From a checkpoint of a small transformer trained on Wikipedia: LayerNorm before each block.
Each number is 500 + 50 x the weight over its row's rms, rounded and kept within 0 to 999. Layers, rows and columns count from 0. Numbers have three digits each. The size before them is the row's rms in percent of the matrix's.

# layer 5 attention output (transposed), 576x576, rms 0.0173, rows 34-47,130-143,225-239,321-335,417-430,513-526, columns 256-319
117:451561470531566462483480455487440499523530481452545472430516479506552482524529537456487420445536486534651518510469497561401464542384420542413587655512535452502489498409465466455466516566538507
102:442619577521495536438364557508529427461490480480512487478463431508500540497408511460548550539460540564455537498546407536497523529510475522429490464541478516556457480430573454495488489465482527
117:506526584509554450477466568477523490522438460544520447514546551583579476451451505446496571466441426463466489533415507462452461418529526542440549586507520483472478403521501558489425502445530496
107:503551491484418539489510454433473378383546535492509457481539498483547429538482455560523485548488544512455529567489496546524498452448470526519583549416544421521545475579491406523479426481532483
094:380579462503473440448460590514565512484512626435549474487441442462477461511480535431505492486501522511490403543511444535436502521393512523466512525567400513491429332477492478489478476539556441
099:454482457437577466470489457498522476496505558482560476521448573415450501532488463565520581583594559595482501520514583428615451490527566377494467485466496598517479517514568441478487439458480467
113:534431545515371545567510465568590556553511497555425529447423474479449589569445517518486533564579573504463496463504552581372491453448557462459423424483507480543480573461465474556490535524464480
112:495434501493531497572494492445492440529528373493495427466538490465604476472503530473447516384500417530546512508524516561443502423515517626564541543536506393444532469517476485479519536575496438
103:504479517485497496443505485498469538381535567432427535586511459622442448525488541490483545457458473489500530588491558519465521468457525464471512519507393498602428409571497505538471643488515534
100:565359483447388515588543488513517578502469432537536418487481497484511484559611475589481485470484422557590541504514545440651489490575526443552529494537503497473549548497530582559581531458446538
104:404477485537528483593451547461637589532565605558568485586423587480504452442555458502552530422503512510517477584455476531523490577448493497527471553555428490507449492581546544469520465365510480
099:533471500480393446575440410480580498544466448547488594500491409480520455438485496529483409565567549503534518427474444478484505506452581391507446474446475469486528431535417397418532525470412471
102:459643565472417543475507514453442540525560478520497534524549553483563558431526531588514443546480495467526568538447509448506542464463607569512489472482449471523480583541459504496596529453461447
111:470511477580498462490445633541465510533471562569524472502475480569478512460557520431542442594463440430481516449477412515426519581527445407441418529568558443531602573476503524467561521514523559
096:426560498595511463509442479504465471547482524502392459517482355548469543506560569482572495451481438548532510529418486507312454441370393539448544535531422553512579589454526523559485625531507562
096:495443487456524446401503392499576543509485511519537518394481446528486516467527452472521470473524524534590556455515506501538534527371486578538485515577484471501403497498482409506524403552536487
095:519467541547495526582528492520595446400560543493570428483558642464455411554462567495547473485389531512540503570472489416546421456597518452509484493436465547479518399610492515508461502495507488
081:551551518457526477459590492470520538499494445541525523559495570406461510504529537456517486516430565482535562480531493435568524424499491477515485527503491526478579508537548468541428457502477534
079:544558498408510499452430556427479468445454519484471518484411537478529521526447566371536514439511473530422532440500470456541509513418561564538522520483446459475504461479470450567490435542490486
095:491552503446549512496516383527516527553577549548485506516588648507460559552488467536549522503559543497565449499558524497533499549497482525535432427551544522469466459524544484513439527441512485
099:646474480563466566527497505502430534549564540466500494426486398530573493528551483459479538515565554453486494476503525571460536481509448587485532556536566426394495453508505517495529464480429429
082:426510590572430493532465468567586384540539428389463493553576606506568492522525591512358511552388495591498546526516439524567429403421394521507445499480409495464529444511537489584462508439534545
090:432531468425448520473502391464413463490522506463404456499442499543519554509511523494536429447461575570492506556491562570590416543458419583489594500466483469511427523428525514497553561451560503
086:516456480465414499538499552551558525508477457497509473523553541552494475485504411669362505585505458515523408476447531497456523549556545406466512470494502547545542504493600580518509619474496536
087:462612462514497620441447574477535511534413568519423448530468737581450497524431549391542498521489544448464491538454515506505466534429404412491496532512521513598485565479563589482538451521503531
087:464545514435446439492557527531482552569386513458485581452441406595533459465563551500392567526512527540503555484504443492437578543501479536449528512437572534480597430508482419496517449528442448
091:549588594426482430515470493540449476429534528437505550454567594474460512437527578444537446450506459559457530447488542477489581381530488499494518493472447498498496526502434457517520503486499473
091:437412549593485528452541543475510566521528483491486405525443497546421503557510586477501560552511501451548469517484497515482497516423529521437495556469524498524551514555644564501496461508499520
091:439602487539391430528570361527502494502461552491501474475507496524505460483513500469476560511461586422531573509476455504560595459440516454486572571509544534644540659495574489553490486483369542
091:460490519473532451423429563483512540497491488570449438480468251629497504572534511467544436439543522561581401528451527400437482596439471487509505497485471548479477509449467493428514434535597490
092:523474475572466433531436493557555564457445524455463470521485422591419503484434477482525395472523508552529536431516482399457534465450546447564492577602443564519520561477457410524516526548553526
092:423530464397531490487558509483609479411508513537460465520450472558559493432515484526487435498426547488520465512464489455498450547534399500484498558491445427545541450454455491466424432503547545
084:514512477495619484524544431523525518503487474510404480480493446542501545415558516507465519507378513464488521508487540541564464485509507464521490555532479492426469606480473475414433578543438608
082:537500497438553510457504529540483498441529536486478527465453580529440486536471506469647529499574456626552519459504489520508518555432492506473405470465522547428509451558498547517509449529592440
102:661485475451543495519559461430447430570544497452450427592477503496537488425458529520427490400494456424509516578579507468517505525559416609517488536551469472521519526516528564495446537498532568
081:532454499534527584520519575428439469491499485450407480540513445476556434494550563541452472527451451466399555426529538631479510420549454521450537491468537403407526445510621467578568547481461459
080:462484548544514544446485526512509508507546458523488496408586589452480607487581408488521602468453504635477511577471509501564431504441471523570420519443474500505522462493449492435540422477503480
091:415514535537489504454538536438425373494540441485444513427504477447482487488534481534554476420484478559532431481527546474540527503478494624496568435417502437489451405445558549576660543498589445
097:509489553526440585519441536456457573481527464549540530459547651467514511567564418531443563484456508437499528522468478502430484445461568477434573467471478553564490454472605482582491553466435484
091:511572508400510465487508580485464516470436560502467547502424668518514523531512461401533543555592501510467515599506477416518505595448393525496522450440494519548520583525516594530516477487485551
092:480517556419538518389527527497564466552453468458491535494463615555588499454535489518506559544455429513494564414480474540462547582426440457500543520432551508505554621423473443543466572533455466
106:446557536461487351469546473571480469458514518444453493481522622484521628460526469533537492516431460602506475546469526523564482508476422507553460545467451445395466554500393451508522581482518477
094:565501488488549551471546469523520533527525482425572468549465457536570445554436567467518489542570527453431469495527523529555525471487507493470540475562508495532509526501493554498441506450455532
119:563535610456495428497557559404413512523564462555446516467490541503457525570462440476510427418499319498462576481542550517533432452589562518516479524440476394518489476506488503584492492393519615
118:565528439477455449492469472581492508550496490420491400543494537514497495585574459526471496525597508542638498548522491542487451586454473434509487483428479500499524505442487487399522541480548502
123:507514527550502606558485527455507399523479429586553614520481465489564589399477516460567605559459512472457544506499459504509479401522523451447456515470483563460472444474558514488465527447468463
125:607499536473515486535451420452499507493526571449469328522557572564511498582520571462568458515561451538454500489538559588456622519537519454540519501541446453612522458547472564468509512544451522
114:456485477475404607520557429456505403479460536520549475501532533483442491583459435493454447474545483484494451518431589603412530616426464478478468469478414548495528469504480555556365420402530481
108:465552481484464515585433524472588503526494564456461467509477479441533529532534619475480513494449558529529419479490386446480530458413536524484503504617483504555511489503506538419461503568487475
120:387421580504604531446441512564515490499540448506547495507496522447441561528460457426532501533624425560428465467483548488539445499498591470550528443533477475488509457494482483556547562532438475
115:523468503554441396519558492531543502549581517529485495469483487458534542485480466494492531418492624533505501490404539541517452544489477458460521434489575516585507593480512524567440481612466504
111:531479463495544629538451539514496401507515457485425538604551518537545419487567501488493486528499534564523482483589479519515499458613454568448496577487510500481484497438489489516427492485532511
116:565491563512539522511482496526503511473443514456378504444507384509427461529442475453530438391529416438420546508403484512555526517432584505500470566529556439589447482366480493452507590619482579
101:461382506532448482447570501458552498512581479487532443496477577430414492493598423504503435489438435495502549516466535424633473470499493524510426468446479443449487509496607472547533444541494495
114:526587495569575515505461459479642435500551539417497410517443690441508578511516552466598468528537479564460452513494407479429504581427500496481438594532451480426529520516494552447524440562412423
120:446443513492433375565424517507502457443457450503534560435485484370469510539465479481540488459416631474552525520488392468535488445569509468497562435522472540557474495625422459565498470508502493
108:598556481434387472412637487559495475459516429493496550486445485467569602497521574616505464415510485512473469484569426443504473550459432534478585413509468496566505467497435468501467436502607474
102:515446416511440403480513535498489476583490571451553481555491533471495419486528534566485479542481531483582439516415444474525488518475457482559410485445500503410572498493552497451509382477534425
093:498525470349525556415536522570504575474561466505479473637503524530557576519471488512508471468540379517616584456505497505502511510605572502560505521537453512523562597523480525482485501528470521
096:473599456596395583491533449517436443490454501405497498512535475438471513479482540521527567548461567564542436502532487569398466588371496463480538501513499550507497476428495509433478554520546491
094:489468530500450551491498476556489504537592436541534440468505469512528593499455401458484621541479491483563529541501466511566405440501409613381527392550544557404472417499529523458405518548437461
090:469486511477487553542575504468485465472517488466466403450555614516559426596520574527475408515480509525572477554553512400524511530614540515521517465500554374582513433565474538517445491402498519
089:479457532385554502530572454489527537566511479521507498415568497559597500604518521527554489533479442502439457551532603514508458528516511487594425532452502505411580435554495497538393502506470459
095:479575518487528482537406568405539417488410517443475514483505390480515568447505509482457537452508525573424436568549481520482506375426513459512481561467413528486501422531516472532391411491556486
090:444535482382523456412572454509514502530625542459461450530563588436444497536550492473500489499596463555524431566565570573591481554486516572552475525516471486590449464515474514463479453506503474
088:578454476564381440433491421566474464552477466466466475452548434539517507581537416421485459488533572481500515520437496577518519534473511485475471422430536517530500512489492486584502501531554536
092:481466559445496538526555555455623480462496540490513467563586492505514408419579575590406476421495447574479537517536519521488441399524427503496418557427423441478451550451544538571406528464571425
092:547513532545468474522430560455526520545426486498395490460535445430439436467501486435562485348451433567483545640468559464572542541449515520504437503459488467480466531383404452530485520529494502
097:469434496439451476515509466471541499454492527490538472575531562493485519527600474570464426509579504556550522457396520535404567527556579425515516546473436554544468669506592501567501601417546593
108:468586501523528477514430550432574470422430493483441394559470654503445449471572543474546417423533466506407454542578523488499466517518516464526424589467411539472508574551535583471470496509455448
094:562508452547455428467481481544508506471351488550563597476453479517584506421533444516498547496462611492490533427482414524467445491553460470480556428471478583469524416533462491464446435499574445
091:565551491461377479544493518471467469511488459547505482360534525579541540495426527507565474438508537558465615463550455467459426526419495502439478467524522397601446437599369518472502503525504414
100:480545477511380519471515454505427546525417494550556538507506510485396533431551580437515513535564559509452514468433518492512533519444516512528473572575564663508501574455474434539572464475491542
102:504539428566483458532389505517532577459470579549556526491524406552442484546487605511586471437559544512490410542399480436492439596537462490481471506557512451381441531490529413443530394539512531
108:601519485497559512532480453539465539516466541512495494409530478570536487481518432516503387433469555514609557483435512437601518495555472449443506523588495497501555547489421497511524452635559546
104:494559439519534441407478605489554573469498492563603538487506504473507525499489485575504504500450440493504496565509439469388481506450540465562488533479487519531492527508507488489453512572597414
107:512525386519510498521377405563434518534640486514466488505428446551509585510450458523562385514401532511499556478561534516552535504454499425495518463477527387457484564505416413496549543514603591
084:541447488477511493565533449480510553501505544455457488554520490510544449551438505499507426495471421557520458545576520438504459536573513492500519445435476453510505559556503603550573528610499472
109:541482463485583495507511430497542510514479485484495528546461459537546600422514534436448539449543545469529559518502485601495524540514432531472512557589529523513522513594538461506459511541546562
109:449483556483462562497566522457428455444507464459448423449439516483468436512577546474499489533442518508493500415561487529443508391424515553488501487522466512539428450431530521518471493436443393
109:408492497558407415429505502498444516580604507515489502520507545438534521469561450542528464438500477500495457512476501563443487454401549489590455490489493451508515459528512346478516534492513483
108:525467504547511492469529418539501481439428502503500494435444484515608529527524536515418465540530593524508472539444505548598492541491477522474565519495501438468464505569524489452618441444506442
091:481545540512435543461378575471513529487552459520491494488464393521479494513457454459490581442454500468494445427470504528445508386425540548500474535518543438470551454498511506530400538425489516
101:460513417456395462550547458452437525571553586531499584549517520524480531477461489461508471495509436559577496535514523526487511500406459558486600486488511505546487555500548523476568564460541553
097:497483468383557550435543511438449466594440514515499495436449494479500430547479561499521554493542384486458540528557549522499547547507490486471553502482574548494504525445549488475549512564411490
112:594442499542481517512496504487591573527439548516463544545547618456469473536410480509520518570527507454457467627450540535551502537556445373553471495581503475493554555549471458495588538465499433
# layer 5 attention value, 96x576, rms 0.0203, rows 34-47, columns 256-319
106:467476575521384498467593432554488501538544538454444484466434468511422470510474512503401466467521502460540520452605558441546477438528522467502516453498470529520569486612503558500506511450593429
108:485516379484431523559508531425525470520441557546578544553425511422471519525597487510466535575436430564429494472490541560400454483501536528554475472436534487534484517480506500479533444484443445
104:502460455556476571526492553474450535520540494489480521514454472483457500499468500454496530483529499525495484451452534516560571538437521497510511430522565394515586486475519461528572416501503559
098:521510492538479456565522466479487506519430409472525593476553491537482534424490443505455540440502495451572397493494512508453464561567488505534490461585515585561490460551477601478478455560517467
093:491412517495510540477520513619552432543449419609545510462558435523471492446549559549482487558590592429490521493437499526529428445573468506506519607570524626463538480512583570392459512396457468
107:546585518489451519542476460475539531501488433505540529489499511506483463524471421502569402330425546471455443520483490556563556469460399478499470567439536516535503502460472408553472433495479389
105:492610462516578446504483464498467524472515459533531563465591497470546567379437527496557530518497559451606528500389480400477493488521507450476557578530512577521523533504505503525546491480528617
097:543485479382423520570469511548448400432426609530508535565410449455493513540478517393477565504514512560508474507473515418507477598523485451464559490539552501473414550432574449544464570464473507
101:593522427559500472532523523466579433555454406388516497566513531527502415419479486499515477539560465466409520434482528516405520474498427564472426462482512552496495522453508462394502453513517590
092:464547486483597452498579487536474409459484460465471462428482507487464447458576477408488478506443436491504578449483431524476456491513427453441472491474478531592413573411472441528558449466516497
101:546401541541518492459476475527508556566465401505535483432531479513538515549511564562501457502499542521517434437500470526646544549527496493469440446508465500505567490426413481476540429502437493
100:527647604515489445526444530479555488460600507537565526469615400543529556423466513512494552445578505519477504587481505437503483469489531539537526544540523522472485455547482560585522552471509523
102:465419489479487446543597509498455547500407460539483512468555476560501463545420469571451413481559495509471507461492494414467503559447446470497529586386445467443429517453504533576526439494571598
099:490564555484440493512624474462535401501622481505525524477463534462595515494535557539503493538510569450508460444506514519494553510474572430462551540475441507409407510407507525465505473461550540